python train.py --hidden_size=160 --head_dim=32 --vocab_size=2048 --norm_eps=1e-05 --parallel_block=false --init_std_qkv=0.0395 --init_std_o=0.00932 --warmup_steps=200 --train_tokens=113300000
Each number is 128 + 32 x the weight over its row's rms, rounded and kept within 0 to 255. Layers, rows and columns count from 0. Numbers have three digits each. The size before them is the row's rms in percent of the matrix's.

# layer 4 attention value, 160x160, rms 0.0694, rows 132-152, columns 0-159
099:147154111125139123140116112087100088169165237118149151091102115161120106139176154143121114137135129088090138109127081145159127096145110106121068134062101154143169094171126174093145131155096141100143132145141095143128110138169104169098162079084154138120133102164057192156055123099163126083181128079067182127185136110139132105108137156071116101123118152093144160096143115101126176147151172163135046123111083157169195115096095134143116090103144130149123140180188135095114118067163171
098:093148073118121104078044119102111109124124148123090179118156124082115112174160105123176101159138109166093148155120085092111113126129084117180099126164175177088152105137100115150090141061062134136151087127115167169181144106117136121107137207107106134149125164111113113122113123125166193129180155168084167112084079176135168183171094155107121162158095162099147143116140159125114081114135090161178165125087093138125163137092142103049153104068136124103091148110132108151135182133065190
100:091103127113160145119139134158111161118136122129095171144115115123087107111053164117111060157103196142048134082095120103105183163109138130110124132090059097161164120156134162120098102132154151147189115101132093129114133089150160112120150118108102100114189183138085138109084076161126157078120163134182076081120147212152134157133151088092148120128090108152120148139133127088118167147145146149109098138143198178111148152088147102106106125096041129157060224144152081102155152148123128
102:107121072067150121146156171126115133099127201122136145099161209118130158124162142142118169134126140111108131111145151148068135117132159095108126179113147183098152092133160106125108174087118070127138170179119103061081114101067157124058104125148083078063086142105070148110084102142084194113184138170104112141158146108100138104137082152146136159178133140113212151185125119054151134123111136164148165144087121148132135133126144150124130089118114079148107111168215108114176107095132138
107:157154211177221100117102095125092100096169135143144132160080142104119142071109127107136132141165117125124102122171110120147111143053186119140063072088058186166155197157111146114110142101176147020150073138161126108107119080151171170161157107117155150206126112176132136138116089107113084098080148156086094122113129123103143098132131095100116101163125181107148143086172167055122137098128140136168162117111113117123161127120088073110109132145143149147137136140139136136141129162152120
098:166132148118169162113119127114110119129088148124134100128124115148113223145118118123112042049125171141103133121075147128140181119105111104122125049151227116164160157144159146144148204165170153108044141093156096144089133111167101159109145130141116130117091137109142113100181168155097121104142157142048123101125126182129167154138165070129110135097139092176141132095205102164127090127102094113109105085116159151137183144113106105143200172119075075141123154130092109157119118114136146
108:122097114119145129079112110121130161126137118160125069148069089120157087150133096117111187146153133124072160089130185146125097134119128102110116121103128187169126192078079130134091137144139095150143121100179136168044124213143151117080086129082117134115131094141140139168079121123139087149147122097004167132133159131137141131133168157121086112126176141152094111136119074147121112133221099120145153173161174186120165118098152109142088193128090151130144158095127098147153132144140043
109:082115099154078092088130164145089145071113148084112154160151134092103172180119129124157129130119194132112120166123080121069101119075161115185101181127110125157179137095133134107119127125148102122104096161095157124151121123138134097158136149088198143174112106166088094170128136132105122220123120096172063161117082152132155145106164140103122161122161130177090228115102102111156157154188108162077107062130149108114109059155122100143126152147124133136066093112136119147138129119112031
104:079097168127163090047168168154088145081128135133088095115148126121112147134128143099146113098056080200147189102116163120146143109157162177107120110116150161090096102083160142118154120164109069154134116131133123088115153164168147132106106167059108102150163171118182104109136111134118155102066088179114175182159117112114099123122138138144161116090117111139088120118113182090168161116183137111101156183115136061169061162058158147141090081121122119088158144169162138183119155138155178
104:120111146205083177076124120120069178127137114183126109097147135186116114123110152128173158147158140124169139154198106140108117142043134054148139167079131096147118130099124138123155136090161114174146109142111177091103085104087101168128204151144104130095080162164168087174157118169130184120070127161095162180124092117126070086154121132155111122100122146080154119039133081145091108135134147075138133136134135197127094103130109106149153143142140128057171162126097080146127112106110128
100:156159108122132113093072111171133132122132095158099103053159100104144139126038074110133098147097119077157183110193129097105069099156168122115131138147114186142178100173130102025146174142082151125116094160141141178156078149166096141127094179067154166122141137142164117147157119156117154169156111070077090100098144178149132131136128137111130152129176167147106102081129106095122109117099119115092128101152114152140144127174209176092107143120146085171145152118051091112147120134158110
101:163134117163174053120157097122089205126078149146107068140148112041127125081102110132129151116129108136136107091099167139111156079128155163126141147192182126099093083095137134151092200126111143136145138123135126106164120095101136117162195125073112118111145136137110102113093185119147160154116160193175137182127148139135084120098079115122175073082096220126128119123148161149140100117139064089129127139197118158134178126152109153120107127095137123098155119161114143082131073079210144
103:085106111214211122129134098154113135122141164126131120134084146130167134108125152109138122100090132167049133128147180076055088203133147151133113161155146131126182136090146130163111143092112081144117151131091122135193147133163128163099139113204116145119118147074149118106101112124094125061134110090110106106173180132181156119042105099143175116184100213105184114092159124132160177100167147134152119123100097105101097127146118148128080092155176121179137116098125106074154139117101163
095:105130117096146111093157145163075092122179152136132069132237116167181189156155164093172126115103151108125175162128188135112102089111157092171097146145093099075122147138098117095136163124071118131118147154084135177102110115164145093168160140121111122133154116116168099188148148092121094068159166116125173085132127141129061113137178156098126079077090100168144127138108138107138113158054102177147092137092074183150146153141169082112109126128173192135126136120169130085128087081130096
103:103119180126082157180137125138149113150058152147107131081146149140101128182185110071161126110105123114139115164110115094134145098121139087135153166089075102124093054159103168110105127107169073160121131112106107150184080171129162116151138132121160148134177171126166156076123088147110045156119112120099166104101112171149178144163107189100121114123118159145158138128151127067090181088098119176149087121104101112122157187108208153182163147092160103124165099106071061121131114155170089
108:142103118143124115151130143153169143152136125148186175116113144137132183129133084153059138113132169132151171147165081131078146108137141111163114064134140116146101136091077143194117137115092108097140125107166136134199078146148102202140147147085089126082132126084168051095184188067105107136169063107144154183155092098111096099133111100095116138104144164129113084134156168142125157151152104162183062121161103109178072152172140161108094114107145122153083094120164163147103079104090191
095:193169131148170137104176150136155078112089135098079122144106083181103117133110085149063096091139113167146136122095111123200103154114117153206138164142083116147127112148162129121133095114162067110117130075181142143159215108106126160163095112072131145142116094107113142169155108115188147081113126160110185137083113089136157164100166104138138140180173109122122151036140110154146174130155128180126150122138113103111173117023112109158106075135158102085146104125149122125142073142147112
102:108090126156147164147086100083172123178122165192184132182096161104033186103113150092110191113110128106144138126154131091116128149111135122168099185157121147171149111144108159121128129203107127128104141178122107190148156091132112148121119149123109050123161098153154067155104079101165167145121156134061131144113103135176189050115171180115151084113112103097045062154142157105145116148126168136097126125079120126119118123085066096136136089176109104132141105148114108108136120113129149
100:157074118146146110105066152080099116110102133129124122166162172148082140081129135048146085129187098176184136107150134117139097065085101122091115149168167128167131113093096166109127091107126109202089181095139096110084119177132165143127126106100113156145117161146102157144175142105129137126152149112158173168145145122133111039084152055124109127174115108146159093116183152103123137108171139161112084100105108125188113101144134099079125225152206112144121154100125093081160118144133087
105:074125136125135119099153123229180098148170088131105071115073206135092115134094145153178082148152159112092152158121175144131121174109150087127143160131096124130131094155158119091112102115140074180105171115133089082132085094119082111135073132132119152118135145150141109164224127115079084152115143097126164198125136089144139189164106110143153152136136089185078167115053094138159173127094076114153108118134092133096095158151139198127111150140144166132163107117113144132127078086135172
107:187120110207119140103149206129082080064072159136173161093100125107150170139122142155126157115121137152107142096096112135128155107116102165118085133121171128154133145107143136080128144107154104123157153090118109086069092115097075085115083116175160132098196128172089129095129063121135093121165100135133124105037111094064168107103175203177140095138096134143088164102101200138168096135103141141140142113129165133139138128176164144114079146119101171183130090156134117135076123108191128
# layer 4 attention output (transposed), 160x160, rms 0.0538, rows 132-151, columns 0-159
107:153125131166092134169073136154145137078143125118120114211128196113136080134138123130181201096132104104150073146154098104118126080197133133133142095115117132126142158092123086095086136111101151130130117107132127119114099049132151108095120141154111156116099169114132081106181163149123187147149110144194123129118113221204107162175090096101131120075116141167059161162128158092079118122116110076177156153145155144147054134092158115145091174150112105187146140133083118145083150090149086
111:149099124117134157130160144107167129127189094129190102146143065124132075130081194151056137130178135074102133116120144073114119096152137078162127125123151101141131117143183134088158115148084172101171165132137032063104120180140120120200092110165183111085151123108087151146124175182073135191102118158129126151170150073144150119144147124140114085049177112115105117130128100109123125106143108089119108159125109132097098115141113139207108170171128090149125157147145073136144073171149160
109:154120122166138125105048135101119116103156106167179120102111145109153154111147130152096126096131083123139120073183110146101107100091162130124123134134152198108131168134150099158094140138121135139151139187080139120130122149109096114136177153121166144197074098133117188102115166119142102183161105150071186134149136111213122099108172129122104108134117158148122140169097182248132102110177102159072119130130110062085121143056114160090133118165166084125149077124065131093064138120105099
110:154097163195169156147054092152113170135107077119156182131156095110116115129123108061123107071132114137118174179142104121151113160169125198119107089159135145159137137149121157047144153127100117117152075153139106135101106157141127113215092177106155137117123116097176158074167183116133084125113107093089166127182073103185126163109136148129191074073100121112052108146146115169121146134096064121129132163137127126115181064091112115151164159125128182147144124089080139130110111119140105
112:132129134098115162091203126182117130091136138125154100137160155079114131099164084093166147204134138093067152157121128157127166054182093106153185117155123140105103085092152088151141193149086113147116108134095112146123128163141145115119134125182139157157086143130090144114128142091124149149157170062145073155095113108114102142048153094156098163061192147152070078112118084174083168139157123142094145154099148128173163170092109079134170116100116079076109139108149174179102129100146133
112:074166094169133064141165156161143141110122151134181128099149163118174071149142119126131200180099095172178159129123182160093145136180103165149148123169133150046113147137114097157097068091069131105165130173130117110156129106123056161124098137150081158078208122130125161151080101148152110151085085112163129183111108120159103103078110133054116122137113153089147085152113136108119152122160172139052146170138124106160125099160111076088077106149104159087136115116166154116114161111098134
119:118195180146145168132139185143113109137112211142119197152151192121075139120121110125188038090126165121202108135125112089154157119140082124136071139100110108123092102167075103113147092135168165152135119163070154107130110130137159159138103136183133190160155142091095125087159123136108165164102109190183070102154110125162097104107110050089113152147104130085113160162166152111122165122117142178111084096103090078120090109143141130097137109166135082151120083111142129109115081129085149
110:177143154043154094126098117124175151163106109161115145104192089122146168092143099125137141125142119164118182116097119121167126080119136083109146112119099108139085159132147156156141081050144160122101089083150105132098104133172157136129072128126125146114143204112118192183129115112174154047140142138110121087143152137157133132162124065136114092102093112116149047098161153197153141120098072148123166162136056095160073167167110168159157125120123102177167131204119105118070129099134125
115:171157091165092159135085092098153134176094121123152133144142093093197152133115130156135160120134145128112100100147132122173141161106104095160103088105069149138157156212083161097102140151113150104155178123084117151141158135124100061148131133166135128116043097095057156109166073129177036156118176120142109085138140153086136121141141162083154121097168109120088143177122095154074154142086125126120100109149113176114221105180125152133144182125191131111125126115113109053142137136113080
115:088142112097161105142130151171195117177120125125125168142083144105105194088117076126116093112103173157134080148053100165153142083201137122107153114195166177112129114130133108110147143173099131177105099141173112088112173127096096118131087140129088146101127121156137116103084161106106064156146104065148072071131156125142149117166107143139114159122167115068127114222123093149183169123125130125109111137112151101150103153122173127138070087123161104102106109117174114106104109168213203
114:110115158162161130132163158135099136106179135078121157150088118135111073077137164178081192072124120135140116104085101134122161129124073124111088110111114107091066190109139119174125046123129121164126161103139125114107133129137174067192106070176132115101086091197122159125171113146142149099155181159203044119158141116113169091099142100106151111148073134099159165167153111153121129186154120109150088134147104142097086139118136125183129088074150177101178121120147156174099127108114167
111:124111093112090142169109094164178106144132106132108100117091158164090185168182096128132120152094147130122119118108114071079132166178123166113094084045100113124186101164117132131191115111136096099149174134161140143103129087197108115090103106163109103117050078193144127173187101139115074176118112095076112157152112113136160164131168095114074102116114142114075134105090147132163158141176136202113106102147094199080116137167155101140136180150135153122140114104206146153159139132140107
115:154143175138109162079117116126159154164122133073129149126147143108120158155140084147109166159203073117173165119135104178109167163127110141121102172093113136081025109178097107085147137193149149134151132128160104109100123123075149127107112155090173123100124160162087099078139158130112168175134125134107104139076112134090134158153101172158142087065087024137066155125104121227138147121116121136131106167160137128139167135107114119128154073092068143183162118106122105143135144155141068
105:131067132151052123173149079137131170122058120146122168136094144102157112115072079130127160166139137102109085122172067127075150122090045149090090112171120119133135133152137115136126155153173112173127132135098142054105155143176105166129115174079124131119095130094095177091117155155155207162117125139151086134135126105121153217118095151081136115159164128075139148108112118151128124129116123082082157140139177127115084088203109120161096101158153090198135115141106162112148201145171152
113:129079120154178115078098112076134146144140140152146159164110051133127114097139121113082066095140117179173150090146121129102122149149161100150164095142115119122132222063141125135062117139115165165188127130142131117097143087150118136094114111106104172109135138131095111169113159114156131126143119126164103129157122157067174154157179125145223132158137067177092104069111090134153108094163102106111171157150117207102127061158104156153139055148142084106085116124180144134137171152066144
116:080114129137114115126094125114145109113109191110122157121149108180138120155154168115193153159101094118142133180147165122178124143131141114088112160146091108110136116136173169051133135142148146092105128089155119138110116056131129135171112135100085117177098098190087119144107132149168152129049222106129064073132140155111181187113084135169103056101090139109136158147095152115089146064128169102126201115131125154111125130097094117159105185133153109047145163191123122109140092158182115
110:141122161123148137140100129156105128112103113121106046095085121091169133147149132060147102177073132056117138130157122144148124124141187146134096102170118089109184160116113118124094133104116203138101160160085125089185139093131145115114165153213106154120116160181106154157134160105093153125135064094151131161167124147049130064118106127179113129082116097167133068205109109078133120195155122125142088144094132106137110167179143128095155133093081140144173135155106114076201143148097161
115:103144113121108072053129096144117162086206132099100112146179098139148175148142122140189079129118114159161109046132083138144188089136101107097144174087146118142049184128111146161129184051096156107138123141145090072117162139124106143152113133143143161176084128114098081086147182109093121122146115087144145088124142123156101154103103121185088177150091163144137162191142116111117164146158100063200132156164105192142158110130098132103089165098083124145141128097151127152144101117115157
104:111213200087068144152144111142094145132161145082081208097101098110180108110164118107151105079123174139035110116153140152115125150117140135190176159173140136132147106116098126135175154159136133099175119117115105097116129090095041155147082173145153139125122163102136099167092153140107146143120158151061085085097112182071079124127148103118137091124113172143116121151109122099099099163127105138118110166182155189169133129125154138159128047125110128109063093132101162154103114172134152
113:134163079137108154102153144103114146129071157129123182147132116126190144158152062107090122116125097141112106129111100109098123131106164123110074076131156185105133125138070121146186127143145153162130084146124140116120146129140115115139165145141106081148150066123149132103121102107216180095095131073176116067113136151077156078096118141129138095173135086086161073137167123125211079134128129182121115142152115153109220081135163139113174077119126042147169145197114126145156128133169066